From a checkpoint of a small transformer trained on Wikipedia.
Architecture: rotary positions, biases, untied embeddings.
Training: a variant of SOAP for these matrices, 207M tokens, 3162 steps.
Each number is 500 + 40 x the weight over its row's rms, rounded and kept within 0 to 999. Layers, rows and columns count from 0. Numbers have three digits each. The size before them is the row's rms in percent of the matrix's.

# down: layer 18 MLP down (transposed), 768x192, rms 0.106, rows 41-109, columns 0-95
# up: layer 18 MLP up, 768x192, rms 0.148, rows 42-110, columns 0-95
down41 112:587429515459483541513564536480501534520533444484497498427460548487458552512499560466494476525497495461453444539525490496612495415509518436522578506496552489538485511483480493506535534541485434530520581403506499536453495493466464633472519464591560472449500467404492530518568518491552523505
up42 103:482511521458475464480547483436431509397502499508477502538461528465499518471494563497519429502428497459575503552463464590523502527453459555438470539453540507444583529533505501488609447551478516469507489508474477473516475484559599461572478517508467414459499527522490509466466522543492426560
down42 102:490483477507478486513438448440538513509518572489550497488521460471449415501532474514506506540415539489499532549505500539495486539567517518525413561484552450471475569428464471455514486519518533470538515461501507493491466441430456496498529471497489547549504493582467508484604517475525495546
up43 108:477491552479500501529515522454513459479433502500521580531556521451544514504439538509511461492455564499513517453524523494508480557448503550455550485484510500529494466557489488518530449488513501524540467564481466526539479502473525493543493458432504525552536445490455469546476416524444500510
down43 107:570513461548439472545465462456595440554472551492507488467527493522536482505490483499466557464492456577463446515538473544535443458529509515494506464537434434435529539519506450493517561506520575514512549515458468510479507506520478437525544480471507473514558445509467514514469537462471515564
up44 100:558500484503533491507539499517461485470506482464552525506473498485526494499501529469569471450490516505556501573524588449490523514447482507530457493544501422443516472537452494507464525468539497610478527479402574547517461457500497492480507494547526449582533463488530570432480548510468439502
down44 095:428525499510512521513536520560517497497467502569496455405514510415554531459470461466462504476472483483452465465464517506513539542509523468494546519552528500569509530520483462534468417463445453430506562520583446528492543394505478476493589546505478528520482453470438502538503424471547541528
up45 095:502461505522551464426463488488513561463477484471543519476502488484518419522505485513545478517485518466462496506501495482529538490527510474487463509501605443531606468512558495419503528574437539504558438608527555535524543472521511496420549558577543541540492522512462541477468516493510464509
down45 092:499467471485553523497506534484455477529554548536511514560467473510483541474521506466453489457525473544463513516579499470479456508475473490486534524442555508487520546499474512525527507472440426517500525492492457493485516524461452527540406511499477474461542519612493474534475503493492483458
up46 104:440522500549372541533445507512466491551586540502539472602509494497467491486474500502527503462464554493518558485496460545464431507461495504523469467553490543489499510524457442446535426571526449504442501528574455531472504438536453538538592505451452541499526445481509501567495422542550542493
down46 104:565489450551524570462531408533512485532514529507443553481529498430506523518496508486421550539492557519486547586556427621477454514472482487516489557512529548539572498519523513441488542497488473504510476502459521479443530501460485490487516438551412530496535539463533494490551521458561568430
up47 096:484530522492448489549517460569488484530492570508456558497567473484505475587498566466572405494416470494508514530453473447526490474456461496460481518526516490512532515481532505448423508522536484523505520466555528547521510455441589465546470536548457491471408458540548421502448517527476525500
down47 093:532461513523588552467447538378482543467480419530560518568496489471529497547519498524462564476540513514489539462510489429516494487565497493511475506580489504494499535536466448476508493444531480478434504543457481515520428505506527558505558512482509506451449474449471529477552540486518480508
up48 112:478460543532587426470458516485486526406534437461501535488540457485425498477485483519470469504554528508501502487434478470416511464473487565490485542480435479435532508526523489505545487521523468463473566520539554517435507569537492526576490640488537584515546434514434473468484484457487465466
down48 116:450476534516479513474439503494511584438465563533474478451534475485468551490507551511429440496450501507498600574530505444458475485481480589567557531512449447537485504510466512559491490494463449414449545518481500498463489535555510453473512473484431558478465478494458482522470446482506508526
up49 105:465477481461490487439488476486558539510527508497507505548541417549451493517584556455566528480526494566532504476580505527531538529523486470524565527478469489508543460495524487478451476479482540519441475473452519561512523475450487526459527476472488546491461495458523537476494449550530500484
down49 116:510499541535512502386572465474501407525484587507492500463547589573493535550475445510544519527539557503487528522455486506474464506531530421513481477558511460514523480418515523459531489449533534475548465513554489459470453446491511567468517488458528520557504493534493532489497503450454450470
up50 104:476530479486500481429508566494516465546529466471565551458512505515507503565492548531509477421471430439494493548534550448499527511456514475493485462536541442516486508487503541519523436448469455532561511511489535506504490459490429470397539512606495502535543557523526552479488555510434536443
down50 096:469412507482501495587553443485542507461514477477463512511565524483564478514490539502389544541546544485452530484480539508511518480462495551546594510484416508469590483521506460498538486537566506485456508503537500532510496572487488505493478470499527473470499415566520535589484583561522455412
up51 103:536533503430511493516514498485560554511479474473505442512499504552589519357524544463476546502477429468477486490503491495534443493507499485458504494430550530453446467524516456424481479450490437452456493515490536507455522487512526452545519569472412444503515430603520530484519507473567460490
down51 111:431458447503486540502545492474519539511488499495484493516550524544473571413539472500483568449494505500517493498521554561479477488459511526412582533515527470521504469548478518493572476506504483449536514442492515562511472436468540557390474469405445449531490496502483528489507490495556531478
up52 106:419533535457486514456458463502476530518530457546554437482513463562547559506443469509447493519481507519533505498435447503454549528470456494488493429496494489504523482538537545447437456536544484570482467495493541555553543467544420530533501522490469566454454497540512543534549466521478564444
down52 117:499562490558510519443472549524550546534505481470484506480508469468474542520585459508429472495512553465465486523467569486520502545480543434514498587516434525448560485420520409472453527475566474498513523443448510520458556482487484386519544515453424470541499518502591496493507568504520561496
up53 108:530550582495417542446493468540465532570454445518503517547535472514466518479472485519519450524497511527467529564493552426487540420414536582505560464518488503483547497524525588504497449556487475463464486426524488526492422528458527518554497554487512453515510567481410507541461543478534484519
down53 103:467488546583572469561475535496556456454409513470532536347473465528443497490486504520533489452484422514467469503494541534476528488551535515417503512518453474451432485467564487515523485472526479476562489469491530468488492478530493544459440448428472586485488536517643511493483507499544552432
up54 105:499563489402524460461482509543408479515563513495514539514498520504519462471453459505535423559508574437472492525457514462554475468489483599531635546488526546547504510456465550468500485556428528503489496439429513456568440492545515449498488518519522465465475536525450547492509496545550488540
down54 100:576514605520546485450483442531467571436488467505538535446538549533535522542507449535495478479539474553482425447568462467479496469448487425523497549479518480481467506502577480506512480538436509413484501492525521484448520548502526537509462502545528537550482589547591541506510465468503466525
up55 106:490532408548556478503525446464489527532552440453517590507520529487510520427447506576598434524493550520561540499530439527500539491539423460541491504545522470509498464513468488534463490368529518467509503459536428467428475422516447454569570444472566498485521502537471515495528509547516469551
down55 103:486487445491499518500523467476492446511565544524484434512458475549469519552504494475524468561429424534569514414490477529527460471443516497534512544500488471504509527516512447488542538516485522489487499560438458454446484465518483445471525448563468474562475525437451562471462487559586506462
up56 101:493560477479472524460489471475508539502447508561550472537499550443533476494512497582505480511455555453501418534537435532502500454468433548491532536425538472508514423550559495537508520506470545571543539525581588479567538501438530448515543452500441464553446457514417482516530521452519477493
down56 114:467498506499434467461514560482462589542489491537478467517510504535551500477476504538484463554548453419464500495475498476522519476532484532500574518530536466564479504437555498509532469577550510506518555464452469570550510496521505471538467510556550485513481500541491519534532485508471514534
up57 096:561556364497546489487512439483477493516492509490472471514500572485559535504475525552490486461435457549582378508506527554471504460475497533511513571472501488439500472443453543450528446450542399511521469504502520446509523400492462465494500494504441469495452531436504485529488424506509457487
down57 105:477492458474485526486552509461509485472495504522450511468472511475502439501545514437518515457444483430490518505476426446548506513478516502474549424526563497530482454480530551568434541483419546451479494478532497517519532480534497530541603451470498478511475596549507539453509484523430446550
up58 113:537488497507447476550528485470493531417461525477487527569496517541546567482456402499458417423441451469491459520446513459586599590536496501501526482464465456512560464548439529501510485421489471525517520551531463494521473456602446485574490524571501482456531454473498518508459561505537504462
down58 118:535453478503542487487530465535465527398457521474459530513498539492542426552500471492496538535515508493496526533510508454433458489494565475559541486567432600455545457502461510448472516524527445521505541557481533504520503415500495441485556514492506512518567439504476503501528434432546510530
up59 093:527568419524524555502501507452458450489498500512575502474522474553563504514526489489489592536513595507537485477513603484500404492529499537611523469487467501505474497512514510547519485506547481545498427486478563511457427491530442539514565522446490525457496539469549455511548427519561514523
down59 096:524516448483506517499560510471506466487525502471535508512532488542453506542499479510480438495470502477533556500427482419521499460452511490514502546543430514564492494466492467537482495509455566534509568570506532509509547518399521503544482505494502469499532456375550598462488491437446464454
up60 106:471475459515509548508434449476474504519524490482520481548519421453575568481521473520461475435522438517527519505548467470591432466475480534494474436521514465541518562501465511459528389496481570508501483494583501479421494472489524515562505501580491461549508453508492475508497476555475459567
down60 107:498507459510543471542523514522567474532536483482511548458418458488528519475555531507533475453505494535503533503536573510471482510534430528531463512502489500455547514576529492477585554540524517539481568445556503472479518508502516451614575462461445443476490458442511453534516494514465484512
up61 101:518529470472559454525483523523463488476478474420493498457573415487504495534563546555512491474491504446511520506503516503448486491491566466510530540438498506617460475467563506459461485513502519471528533532445511459509536478568511440455433453544551490451548502496468465578521531539474475467
down61 094:485516533527527525570481451529509501487488501508554462502494517559516548517510488480510483526562496526486479600469476476501500477466489480509501493518502484495528479527480438516511523478505540525519504505495499496457451511482523373561514481454522499543518444504475505541457512547489513503
up62 082:469527498479528580484545506496450458526542565440457478477469486506534472546462461501538525456452490414515562388493490538511507545577488469565493504489534495550481498473494533527537478417544467509451464506480528488415510530476504560514478441474457486542512521498495522472482509500456502514
down62 086:478525461421411421523493492495513510543497491546545492492449530511484562563490506489494407487520494505485492513457496540524521525446487531548512558556487467502432486583490507524486485569491541542528492492533423508557478542507558547491554468558481504500478460471522525556518496516536468528
up63 075:506593451463534526464534529512441533542496538467546493525518515554478579540492571544430423417517543465498458487522489503527521500589465497465508481457497529499466507445515503483438531495476528491437480541464510507451506519485488569528509492536507518563536516497550440484522377437494466498
down63 091:523431505464468506486490571458476493388456495629464468505505506484556441484564442503554523495543468525516564457441483550473478529417497429533473460554459470555472556518464527500545469501478578528455466484531486466503599474505526543523527470482462480448542517450455554519530514588512570502
up64 103:440510538559521540476558523479587557448529563466574386488496495576553549516515477492457474507470554560471502500397586489566529494505470440457490455497500529503513451523497447453554464487476524461517489506463528507526519502530476474478495585523512497510517528491475555422402509474453440477
down64 100:476503430527496471466459512480472479505441523481426535506494508553492536536496494484517525491518453486491516545446472498538534517538510482500544440518444497507549444527509519534501518499476565448503500460471494517551501469474536423512479493532474435551482509518499518576539466531512460497
up65 107:518447530494542516512504482468513480523440467499492541445566470467476550420416541513500443538541530439560478583409536507491531514509538491538448449512568517571479541486552507504551510510505439452506476521516455485570450510480428571497405401435502504474471488456518490540426456580534461501
down65 094:515545458505489544462547483487501570486546533466571464552436524528514490510511518509526538416504497466461539479431466478445473561471464554527509540484514460515535461480474450503419533489523492473469591420508494520513451501513565502493578553579460487531521451569497531457578483417570569509
up66 101:475553526530494457502528475501600470468491523453494435465488450508470432528542509470492470506486532541484464463511547544518552438572417481447508514480495468447450574462493483502491471417550552563482479474477498507488438549483485427452417518521523510468543451483517559487499528543473475525
down66 103:472495505534560469469568473439516491503521439457539536444492479497485457536511493542575484500539589526517529471512489465460489580546502520549498492397553505434470562489501448519523434498532526574480484501499568559528542513548560530500506479505531452507465448569499518481497533553479436526
up67 087:483503561498498482534534586521558556541550466428513507552505405422512479422558488451513438520489494463477505471499567495529526571498472517512536530470524540495507532449514557487512550502522485551545507463580525472566554446446499458517554479491499472467431577458352539500464580533483527472
down67 086:563476476444591557534452501508459534488518529549471472441473538530509428554557508475518520434533501517585469489480503558428440551429562511502504445573536470487540482514512482522544487473521441463509426527471568436481524528530500479552474522515527496619549489531467520528549505499510431466
up68 082:478451442373467497507466522492559606488489575470555500578491478507451485469541534558435509454499476490442481466505563427477483523487461498441512449513466456541485564484502522542545483538532529503476475534497498528514478499501506567527494479457549499491581489541530520513455548470487507488
down68 088:567518537504498505520557545528524476499429492540461525403559488580577518516501507472559518459461537514511485516484492532524548534533488467576527582468542593495580470531439417596479519474464484525475487411518505473469474499480488493501526515483472527420519488491456543547569463488538531584
up69 087:537471575452418558472552442525491502475502463544518478514491464583490454463507442546481442466439527545511565456539442576436536531519459529516531468461510477495495484550495461494552491455476438437483445472441522477469416474590459565465441452497467508562491500539456522505543504467448529510
down69 093:452446495420567539495537570502550555451525507508458465498512512428535463484485533486531502520475512485483488508537412480510456490462584526530480518519521473571428421461507460567553504507526486442526497507572523486525421518452527493498514556497527507428485513489481458451498527533501567565
up70 098:561471459477575506488551511519503520478515493473505502534527513462500523495562488497523485530557444485411524473516492496514543570479494516551501429514421469389511447550483495493468530539507460594529512515549469498434476508440503519438457420485428474475549505503484466459490436581516468486
down70 088:548438533536523519518470466466502549561493442502518376413490471509495532484503466494505486492489528518488504483533577495518477486544530503462516454462587520419492536453499484565538579526521484604460430530450493522468508434508492499539497577539536450534495538517449522512547530508423478517
up71 105:559435505518521509455469477536520488440530481528485586496571470476576416455502504525447473533460426503451546494453500485514472537522520500395478569517388512523402450513514483493491566602486555492544516502468466491482527515416420494540546493525517561473463451456533514530511475543534478475
down71 117:551559456560500512469492548537489462492494533508494500455513531454499499522471502496504455494543560513473466477479563567499563474517530541515534500504406490523566515555510597537442530517557446486497489498499509451521434485525510522482460477442538493424497595497472560479557426480543549498
up72 098:488453560528486518466443485492506455506583439501512502561550489524520407492485412503548534496508525486464536485473518514473509501536492535463503596449471431510494537501570449414567411504537497559509510579465511474490454502504447492531517546497477537480525493569471479512508475534534474525
down72 098:500536472556490511516503543453424521565459451489509441569504534555556556483474501452529532576551564526456539500515542471481472486506489468498519480536513507469558489418543523561480576485507510506457472499479477516537465508445498540471536479499534611555557490423486484453522517561485449489
up73 098:535453490487512540512476566472501476484456533527532584516520494521513531467523528565483472505490441466556512532445515465485532486485487510459524566530504494524530531546477459564509497519507495448534466580530523502490457439507497417471460472511487561530466585504428494565458492497511450514
down73 090:445551489468507494524511494555503500514507476414452496498524490483478597492488523496537530478551496489520457508473604595506529510442539492541453525459468533469516459479528425455427481513498456530438534457431445441404416456467546476483514489490448434519517449478491497493448559579451480512
up74 093:552511478523530501415515617501446535524511484499489450555546494434522477522495494561491531492505508583590476385507458456481499461480519514451465437497450559524506484480484478490508545535393506518531483517496536570558457471477476516506448499445470434537484464514546497539434513505494472581
down74 090:482582479453437468543507442383512479503498522499454486510458460527437512445471433547502396546524476448458538559459520514479464485502459486556527486529557510474520508490408479553450501491560486517449541519479514509444521501440544531494468508495486493482511513480438517474456540552470492454
up75 105:444475423492518542493518523486540455474530483475484511539471500433506509445526505515490548505502494568452589460523471545550546539518463453530535545463526425450541466543456468524460450454467511503511470513507521444414468566494498466509528520551439404474462463484557467418507538509471476470
down75 104:501481491573551497468447525521420540560483510441510484507551502525421475506511561585533475496521452498503472568534544476520523530480515552472508498564478437498438536532499594489515530529530413493484483443561539600432544508502474437432461512466469553514523454462526500571509524584430492530
up76 105:483505493580567534562452544464472530501544534513497456564469484477526521465546542495490550557475506450400479526473535517559604588519489538518512456496467495524530397515536490493447527448486492467516502533500542465438460526483464568433492446494443482556497470568517502481426491556492487573
down76 106:537527478476497454472445477541517581500541643519560503459591525591493452473523472462521540543484481485467535526522525544520587505495491504523439524476516526476529500541547495478519481476471555514504439537522576479456548574454467437426477550442509575476490513512475563498484478423533445468
up77 103:462428454502531542500476504547571471508496489445572496529550517536516519565497462518488559386531448503468472492507538459436550562514482546507481514436449476536506591444510533481488503571490553570504554440524498467488455472501488430508508435516456572475555489548472482516476483551542542476
down77 106:549451476487478546487485536468481595498549448460491474550546542517448537496543475554498464462603528477449486500517468545532568505570519506498511561516517497573496464582484530493478484525560482528475505530468582507470478490519420435513510582461505580520514558525479525492466530529545601496
up78 090:653518531451498528465437531504551473488458478480545518512456540516502498477496542453547569474467462461540481543490566611482500511471501515548487557502536520452501536439483531465459495547550470512545521546490559515539500515542517463505490488481406499541496466531556506525560419434469484489
down78 090:473516433528537503499523524554483562518552601443451497515496486456514490519520517584515475488434438534552445443547468404619548470481434466475535454514485470508514457500541559562552510510465570491501438549559536510531483490517510534512496533529552485498521514479506536463503514578462522511
up79 106:376545500515566637523495482553461467479484492516496481542463503435534508452487567492462519487500489505478502524433507476561505538512451486550480468524461459472482565466531452411448416556480466543556457520465468531501464451474569530497436558494494489503510538460508496487462467520531512545
down79 105:499491530506514450445558493462554520497481472550563528439412482561502539474543461539510451538490538551469510538485553496470460471545553517484472560457493552546548482486525470522479446482537580507516526441490487605545466454467467451494541475516430437540522411460411479549581559508460455512
up80 097:484482505535470450546473535539479537447553453413507467568409458488553539540534507516415465430502482521538550487578494519521543492464541518519492463461535488413479535542522583450461492477533582546560527534576451496471415497508524452446471604523480489509516528527519522480538536523560465460
down80 103:577504500563427478528490425528513555505466444486505546516469465493558469556441426593476458512507534478486509540493474480499526536575473460515512507451434503571505534441458442479538514483449530529445527512550498496530537518517458546560531436504447512507502553450434474452572540526511539438
up81 107:429506501467355509495483543567530517459526513509479482461457540528482536515484476583537520546449583441511560484470512457500503419537506516572431534455477549531521429454492528508470472457542536559485565518477499505485506422533436458515474551533513439480521492527469550592471388521492486443
down81 115:503520466532518486452564479477535514556492518451526491480478583520532483474515493479554530464485482506465487514500522568541505469515461431492582541555497477628443494544498431408474585522537556488495547497569507459483532499534511440461512494458497535495508529421497461510520566506495510506
up82 107:528503458566487461554442550531496486558540453481508462554498485497549431487421450472413509527517548522618461486538508480474481479477491542515394492582530484493551538470537566474558545523562558473501450570478526513528416484457537493528478584406517583480472496505519489511541508544514470477
down82 110:491496513480516516510468473496538503492491468586451558466463495525499464529464498508504484547468491426478540501390466450517482464459555521484532454477466500556511464437465504453470544520450533485559467406477471479444500487503589533502534503551547508527520501557527513357539520497542484487
up83 098:480501514424525579469552505492474475502504556469559504506483506494480482481512471452500596470500512486511531415553566499547449473550420510527476544490549534510493507507485630477570474469448468491471553526493541450507500472577498422464541477530453497483554434523498552577556464463522556519
down83 105:496504490427586522510441492476482433494491455545502398532458483516428486470464489540519553396513448462493496419557544510527498467502549532434451477564515509526496534498518462548512490512446520498487536514483477516438548462504576437526509555500495468560527499495522452491471514497487603503
up84 098:429492524417452480519514551421476478488515439517562467531558498525480482509419463434489533509505507437396464592476517500524503465490480449508407530466542515520517483504541469474524509439528514552452538557511518522489480499537430469558445518488517502480439434504504517486559505571537451499
down84 091:531554526475532544476494510487523525575510542491459467430475487443522485486560519485556557496523573532493426493565494444508506454517520477458552412500534536526564460504510473458481461494511536564505512522513487541515495435440488479529517494564447465510439538494516569575545534547457463459
up85 094:439504455470492480536486533516474497484520541522559522479497511535543549468480515411508447516513492522495395476528468584461497536463538473548485556538531484538575531499497569492487506479479477539520464529426519510480502506540482477589495609555461482464464559469438496427442443488510498543
down85 099:475506581513515503451521497585497581540419490427526481537545457515510456502403599538499490430466554482479499467460591555571512553530517498501552517478500554426512549546506483509484443577504484566379514513530478509560522511501456508500426547486487557477552496494490499599494502472511528536
up86 094:478470468448509547469467419497504557463546479503580493539440486477448513393447468525542507483487501464522508524442499494525494418500432507519483512478457505572488501544504463518403533487476471527487434557555472482500549513480544500512531535531405473543537440518472489420462527441508503403
down86 098:568525510413516547481534497454535509480414489389532472496482499526518520430476494408534539513488542469518445544508480524432533537448487558490503495535532555500424463512509484500434523480556453544499539516466502529547462478553434569497489447504506547519597476434577526528469545547493426490
up87 104:517524500504517504511490487555443447425566506508531404509522527513471520495442340518525513520533471486556449477475557491479515480489541487479465541470497461538495525447458526481457458511521497531501514515524519529498508539526462501524469499563577526547499509463456534582511477522510460433
down87 107:546521557509587474490506535610496503550530488502498563541536477519516451483535535480494433468423502476507497497495466486512510538506458469505558511394485488580500457515532503466494541531477525505410535544555534458535423507502506526447494513536440474483535538530591539580501539517580522521
up88 097:480501471538449536535472541537510525518469477554571503499541567552489533503536485477535494467489579471494454510514482532505514429493464491532510557421539500550525512476478552432484509517485467582490479503416556499505406523508541566551506374546444572511550485480484473495483437428514421484
down88 101:530466510471497478489481398532479503578472532427487403485505527512532489531574441481520469490572498552568522456470542507445471489522570469466504530506497495568459459491507530496529504514571564499537432506490509468464464513463533497482440531503492506441518583486503474484455525532566573477
up89 105:517445506511543541513551498500509487457489489456430494504510503498556505484498621435442490426503534545539546537483511495526456588512479457462514530484407554486495486478574504452508486473541445479456427494549522579402505490545499420481501522477468479425518491499542534490487517520577527530
down89 104:457484486441425507500482485505472459508475546494561485523615552511446535502460481517523547436460450485512445507434508425530536507502448508497509556548498519515575487509562497472541484508547536421544580540586444530500497500390469517540458491455436536496517544555462537452499505556518520424
up90 108:582531537510418505495444457504502459553469510535524429605493531529500568511568503546514478523505471530550576404525473440433430534455497554516489523429509484531458527579462433503502491456537471469456510536582516490499496449527469512448460545465509532530531461565428531536420486456482506513
down90 108:441514470528508534512503515427408504468518494449450517515482501480543483483537536462467550495454511489528438508534486547495525539430482547511505467566473425519450450533480522492478471539505534501494561493478488505561523547439480521474477506510434524551511449494451494415491527478560550463
up91 103:475462441507528556491497528501411546502488436517493419591516497547535510467576491564497519568460463495521514536443518452519461497499539466465571535517509492517504465580500533478426459544546469497476592581535488460468539516489444520561521427513477462540507465492494540554560486490503495461
down91 106:542546478473465531477480478449435495494494564500525545444473519560516489526549448492436521513468586490491525485557495549605532503493482496520512584482479553560506528495543536504474554459542607473487467498521474495557510560579421464423439526486464562457554528464531495512513477426548468459
up92 098:493515492573457525483477552499550514490460497462518489517398397480561532468467536527510517499504477504528549540486503554478509530506511461529552471453542486565499477520546532470434474543522465535547459493472513526444522480490530470605386465540501528460557452540461475533467365495501532474
down92 096:510493538442531451457513459542547436506490506557503484489482533489410460536543487524487484469504509555501500445431499524445531474506500539511508509451483509572479551512484473485528523500437542506472514540485503535541455491506518553468525612427523506500455495532492577475496560549582524454
up93 077:510596533522434527440523552497494493477487486505472482499505598580526444569506537577424453428490467517511506502413518451441477544526506505521438483494553495580431429471544454452469502429471466492532425489494502512499491481454517492523465417509540489522514497485523458536485477598558465514
down93 081:551409470491533501555495463472475555501488492478487452500506482508472529404529432521537555552489524564529495514517480527530499421430485420464516551517471526537500534547495506541560621486526508507481447489496583475484490496515460557525495543478454564496476517565533540430534508472501506506
up94 071:492457444532524480454569447496540456481465431481546512547447514456523475488415516463527510541484508529499553537509505453586491498435532512522498524520443416488583473462529402478511555540528452538540452476481465549470534472482475472503507543493556518500546458521539493589489498502502493505
down94 080:544512463464444527563503571505431526504499522566451488450522436512482496546541500481510440460525508498506423486443418455448483502489509470527494493484538472525475554511472580518564458525547502474494502500517478497537565487513553577444525516467400454464453536492478531423573498531520479585
up95 096:495489488520531577588539486486572537489541472487508546475545520465510515455529502545484477473528512520507560422465545503520529435518522553587519454510499432506513501514533502471523506495532483432459511498559560478500481561517501516415518508453515452481416489490449470602503499521465568493
down95 081:499500534449434465478466489551442528537504456515557412559483526538435532540501493474514500491463505512515518486481446443507539545490496495402529485551565557484512488458416452541423522520473490521436527530420496548515471465425501473570505490560500515542513484424420491440495532479520412494
up96 104:452528415518564551553444546472491537490460440491474468452475493484514473575541453470520520466460491485532584547523489481442425537503556584545561458536557491521494480503485424541503477472508540516500506464504485428608460519483445518466466481504488504471562506494529483534510490495481497480
down96 092:496420552498511589510556422567510483515517495506529481484495590506545473493507536524507522539552586506452424402413501493542494469498434502549510523504481476466498522495520535504498533545390540498423554513614529415504464541507568454496475498461526470479529477534486471522573527491505533568
up97 097:456482528431477485451565509515524484522558489453461503575437448483589493519502548438527520455546487516408456475516463434474460480467437502481476522495508472518522582535484513529500429480453428532542516521517438483487510525461451520496535484568527462449509493507523504467496473580523449539
down97 098:455524497496524473547577478503444507537544538559504551454474514534586521465443509515455498493545596492520489570553531532514524512478493501481591482469438481549493494521562461554501517504432517487471455515483468431465534431493524538532498462461516520486473498471548480463484470562484559465
up98 104:557590602528428535524482506514454549501467522497493563449510535465490519506502538546491594548507523529512508543485512564453563459479411564440492561533449531495428516523524515479517511483580546450486527541522384567523434531422447464516439506472509546533486550499492466448387509481514484508
down98 108:520494464492511493506457561495497544457491536379403503479524450489537485450482609492469502540512520412482517508453525550578440465467493484499564457482528481528468523519596507578481525566536545561442555480437460546529522503460474447532449476545490494525467491482511441472494507464484469428
up99 109:512443559454513570503485515583489513512490522517547493496511471588541514492516414549484557475494502432532499558541541486480516498454469456538507529529502501467432483608430457525457482504480528456500596554518497540492464505419528492444497495515458474421511475489433465555552451444532445469
down99 112:474438510449513493520541476584474489478463519505503493528535564532518542478500434557553530532483448475569528451470562576529424501485500488512462484465598483531470517536514437507469432556524505516425529515498414581531485543447526572510522508476508505482483540611437506551494482440445569420
up100 097:535451431494560496476571480458432440464524455498514490510490494506551424529532473475473446509557505595468426517491430560497557485457529439574465488546482444509553459563450487485465469463504470540536550534548493428504502512472468537440450496521538450520552438491506561510544503514504488524
down100 101:518515526460494501466563455432571546568553500562531420521543527495439465478527503492575524525470520554611502459494550486523528490477530430488459481563463466476519583509485429555510566475540484451560503460469446508471543466512484504501485506481516461517472535520496442470428452515509486482
up101 081:436532613523482446497419495485466512525527516517519549540502498470426538572487551504419541453460508593470503483571508461418496516460514504478524465526558552579478546441506531568479562496519454434517541491474545498542491473517496505441457496542505457543484489513437535509539474579536509497
down101 093:532452545482496520610490526484513440457484566597481408488488463461471446475539463527471465418508546551462483526499580492505449513538509488548466443528498450536491515542510500498418487469527497538481496522508448526465566557521435496513532551470535466486520544412527535512521533523478523435
up102 104:492503522477564514432489512463446440486357505485447511501498509527525533489529535538517442570443533481539492483544501486518532514409471455416496561477455492453497558572457574524567546529508515528546485517513491452478517434434449521430504509511519531536500469481510481548508478496489429465
down102 088:488490493544441475512496448484536564451564434509504497560568457458512476488454510467512517434512499525455540525504506539508509470528501567551552419491543502543503510449573481400481423519494569422459504502464530505502547502472456512586552531464585493505479526423466595435506542460441579509
up103 095:523472418535459494526419510539490482547497475473546530463444451549566421509551506461477566511499538488444442517539475522518500491450515446488486493541572561507488538473480505500497478481550449548526434515500513502485500443538428536521485525423543500547507497482518555486483521516506524586
down103 100:462491493490460586532559461519540490490453467489527481470481522491472488495533453509492458475548511536502488591493447501447497516502581473567522532525434473452513450552517475561420484527607616538491495446516463524443554540540459517530474516509476549483517430425491452462532446503509571490
up104 098:565486468436558498465472501461539515472479511493535531447460562427534482507497504547545535514436559544518523516468546500488449550459454477552476493442414486513465588469393520512469490462540524487443474471550487473468473455461502515505463422547499533561521523531542441391509402519509495514
down104 092:607542530545545448507510592421488514557473464489460557541502529509549473543497513452518446531483453513528524479506448479487573529530516436454476527502460553397539529454555499529526465586490488634543518538498518516505456477506494532555562502499578544446533500542487490477509467457556501459
up105 102:558556496471485496460441462486503509499463468516488437496498511484434477476520459556509542489526429542437492522541433580473506567439472505413467485494494512482531504483502437500551500511493486507536515515579471541520511584493588470488579535457527514465522525495600503472543496511525492554
down105 098:465471500566540517497545464563499542515455590470487561541506547552470507523568556461555486446505522471517564484517447462477425490534455498547502489480557484525559492573450515538482489528569489518477501560508551458481488424474440488564452517585529538577483511545514494554512520553546517483
up106 104:483519535553493474513542596501472495421483431454537520518512493540459539417431509489547429433501482515537540488522548549570500546485436462502496529535535457515493538509488478461479480514460474478454548547383467455503425472434510483578484551468556557527531467498499491526555485564483495493
down106 108:555473445492559490531425464532551442486533483505464512476509461536507456440519470466425530540552481495484457536494535437481487496491520454533493521468501556438481483448554500545516471484518434441477502447576510481521514498527489523445468513506513461499508488497554526504451400546521504523
up107 106:461535492595580464444459562511481494466585464529481503537515476484530520526438525566465498513525565537527466513520472511573430488483475541476495478485547469501466510508582493521462490470512498546503505461518512580480473494484497535562501551433459517457457471487496568554608442516470499476
down107 113:484474490499569506496502552534505578531507446468509529566592554496523447481462446559543448502515540530481505563490513552477514471456528546450559464514523481546466543543523444480448461565502507428508565472451497519515515486516576479552538517469497541445545524458451448529538535472497454455
up108 115:410515532477454454471439506538508509480500565486491534548554552423507569469492524547493557537535546559501495531565460425505555522474486459508562563476486447530508470557434522408436482551475477507424489483529556447485431430528453460435520514520545527522490516523490465554556469527499505489
down108 119:443506475578519481442434538453485495507498557515488482466524487493493500470511502557565555537449528480447435507601481512455538471519500414499513423499511504515538532483553485516520468487584442456481449530411537456501513493496558524474552483506553602445524538409561511517556458539490528474
up109 102:499576480483519513515531465503569554428504475493506479509479490458472506498516535463477449433438557532553493521425535567465494491543498601522452536417554525474528498444523459504484534522416489515536448530447512424479520538420507459523553539499547486514597475560570518528595431482488445543
down109 100:490478545474513583469437522558521461454553587525560523488458429564452485522486503499442565554507456472496476487471408474466553509434476433475504552551449489506547527509548518562519514551461498472435464461537487463419466496591468531452447450540489530457458535571571568548517440516460458517
up110 104:548487484465503480438469524515474493517584525499507455429556500524526458472525523521463538436532491473548466495500450528461385543514531509556460475451545511459551444482484520513458495562500451496488520478504523503552545452502454475493482507552432548514514493517524561512491423502495471505